Each number is 500 + 40 x the weight over its row's rms, rounded and kept within 0 to 999. Layers, rows and columns count from 0. Numbers have three digits each. The size before them is the row's rms in percent of the matrix's.

# layer 11 attention key, 32x64, rms 0.118, rows 0-31, columns 0-63
093:532508461480521471571511504546558457489516526536550548438508467525514530468501522495455525483542504456502420605454495512514476505506518499441491484479508396424473467477545387515489484550466508
101:527451452494484451538555541528445481457547543560474429520443454518493489493493534470404471498432468469496488478494490443515509508532557453493522518457486456499590452570518543440512484504577473
111:438481474483507422518418490516500509535434564527468463542484486491501484566534493469538482498563520413523577479483510538508491387468530503525549511507511499508539503508487394499566494523517445
101:443509480502499513521430483467560483497558420566499490546532569569468553493505492449475537467498530508527445501534521509542524474475519412541527448441566445535520551475551487521464519450484432
091:548538477500523481587527482448503508442445517505412478467544469504515548461549495591476488543529503514446495442534509461450514450553465521465497542530405480520574482549498541468555504530505468
111:444384477509480541464506550530429481503599477504516536532492537558530468530529504493504521501421554506507512514509540489574448567469498490501475530486506514525422486419503485438497488507579504
109:500449561475438522458464456473523444571421489462497552552519472505511566479492508541482472476551540515526545526531454514541468514476448498373445475547540458517488464438505541537494514461495532
095:504509542458511509546488538470569514445565511551515535504487495537468537498494461469469465544459563491501460467496503518442494551434390432621480501453485463450524505516476490557448509496543500
099:494541471483559544466476509487532462511525516491507480489524493467518494534486489508501446436511468585500533509454518446449538495531520503520565604414535571523446455568460483491458494393544481
091:528531502473425445481471485482528494540567476572511547549471434540464451511541527494513459479505504510449508524477532475465485492493545465504556460524568536439542496524558364472496451550526474
092:471487482532481475451509415508424575528508462519473424478509555501476463511466558464518625505511450468489450511502504476565510452499621479494491486444526491522515548482497537526503514478453514
072:540437424513479483497503524521502449550521495487503488518476471509497551449526507531545567566530539429519473530503471540562519505468473545441491452525492479424457461422560423437508472537443449
100:466563501494490492497503514388522508497520478494479458504470527533426480510498465471580432503528452555482466442553488516578461502478463419494519490571517561489538475510502596531562503543532499
101:418537476570460554412529493480536518507540471536479445483504474533480449533518529507529552534573522480465495470482548461546445470539548491430420526544501514447535482506552508559539494497453557
092:520490571475472397449513407492479572546518463482495539552497517488501467491493468512535491456446509545489523524516546613544493502421484491535513477512494541509486582472449475488526464464563469
100:478472470468511539567523509464425439470510508446496461510492502485494614521461518504539571509486501484498459503539464563548571503460463506491534521453429516507519466426485516454560482456573434
090:412480461471550510484466524541576455497512514504577464476478507564534525546494477430489551554570491470546561548500443555547497457520517510493433524498522531430462439458489457546523494496541479
119:496500485468533482460468520547505393423466453533429532551539512502458486481534489490429500501491474517465522564516415489490493523544562546539512506496612541490486469472523584491488464540458509
114:496551487504472565496519552486483484534543517476476450514484514423472521512509488520560577562484542503477483468431489440465460554473464562586547519464535550435451450504485430550505524500453557
108:580477475549543468546466535501475500465500487443467562476531508532489458531560566497564504501530491460406407479492575483538483525483449523501536476534464446579460516489519469439527519535455511
108:485549528516460575469553590471508487496477517460454531529451522456479498555493549424503554408490476449503477487443458556550522506457507480474581469511546473552557468497482480496479504478456570
103:501450507497485556512504533443509555526457546542451505477517535506533482454511492604496444477531504472548576460496475497464476461454472503504457527509580458578407450523470445467439525555488504
100:494541530490452585483559518504451519466446532565497484452482501528548528486481507461500547537451497401512481578489470545470590475462462438541512512476472483481549481454448537518424505530484558
105:554552507518561436451500538502490566440465509488538523499501549523512454520494561445557481470491404482450466575511473567462596468497494494530486535506537572529435497484447467490506498544484499
108:521506495544450532425510498431577517471544433502499515570540467516466541506503585516482506469537505485452483432515511565434604475486445508482465544498500473499520488530570454503476496430487455
090:522463462531498458409574576462548516468534517460510527476446503535519455511496497452458462532504417524533587488491474577498537498509431495454458537573474495483498458503530533472426510515553490
114:491455501475495543499512492518507469478490497454460590460491460411474460548478445515482516500541540521511569475470527567484493505479555554511602472492453526511556573481546548447421456454470500
107:502490512486558476572538506487498518517523526497565479494530512431470513456426555528510471379493481539531414504493462537553468552473566534458481522466554424547458465523467481497555485461520508
093:522530512520469545499430452506462491611429469469503485536494534547575545490522507479526513486453501481506490515533533392473524478532432411516584429501508525539468519512475510478476551500461474
094:421468488514591506516460522513552531419480495504469496499564559490483485507519419454513504516517533475539488427495477535548438488482465513561398530479489461529474538474466520569559504564467495
095:489558544447449508542576489460502477529541537510583556426439507493466475491481490502513451497532445552509500525471450500523428502482539461492523406594515474495528469505483458538487527580514540
077:542508499483504469529432474549478474580425499496617441524511441473530539458460464472552453501451510516560482566538488498482567556537504549458529512479494562428508503465506543494526471467499496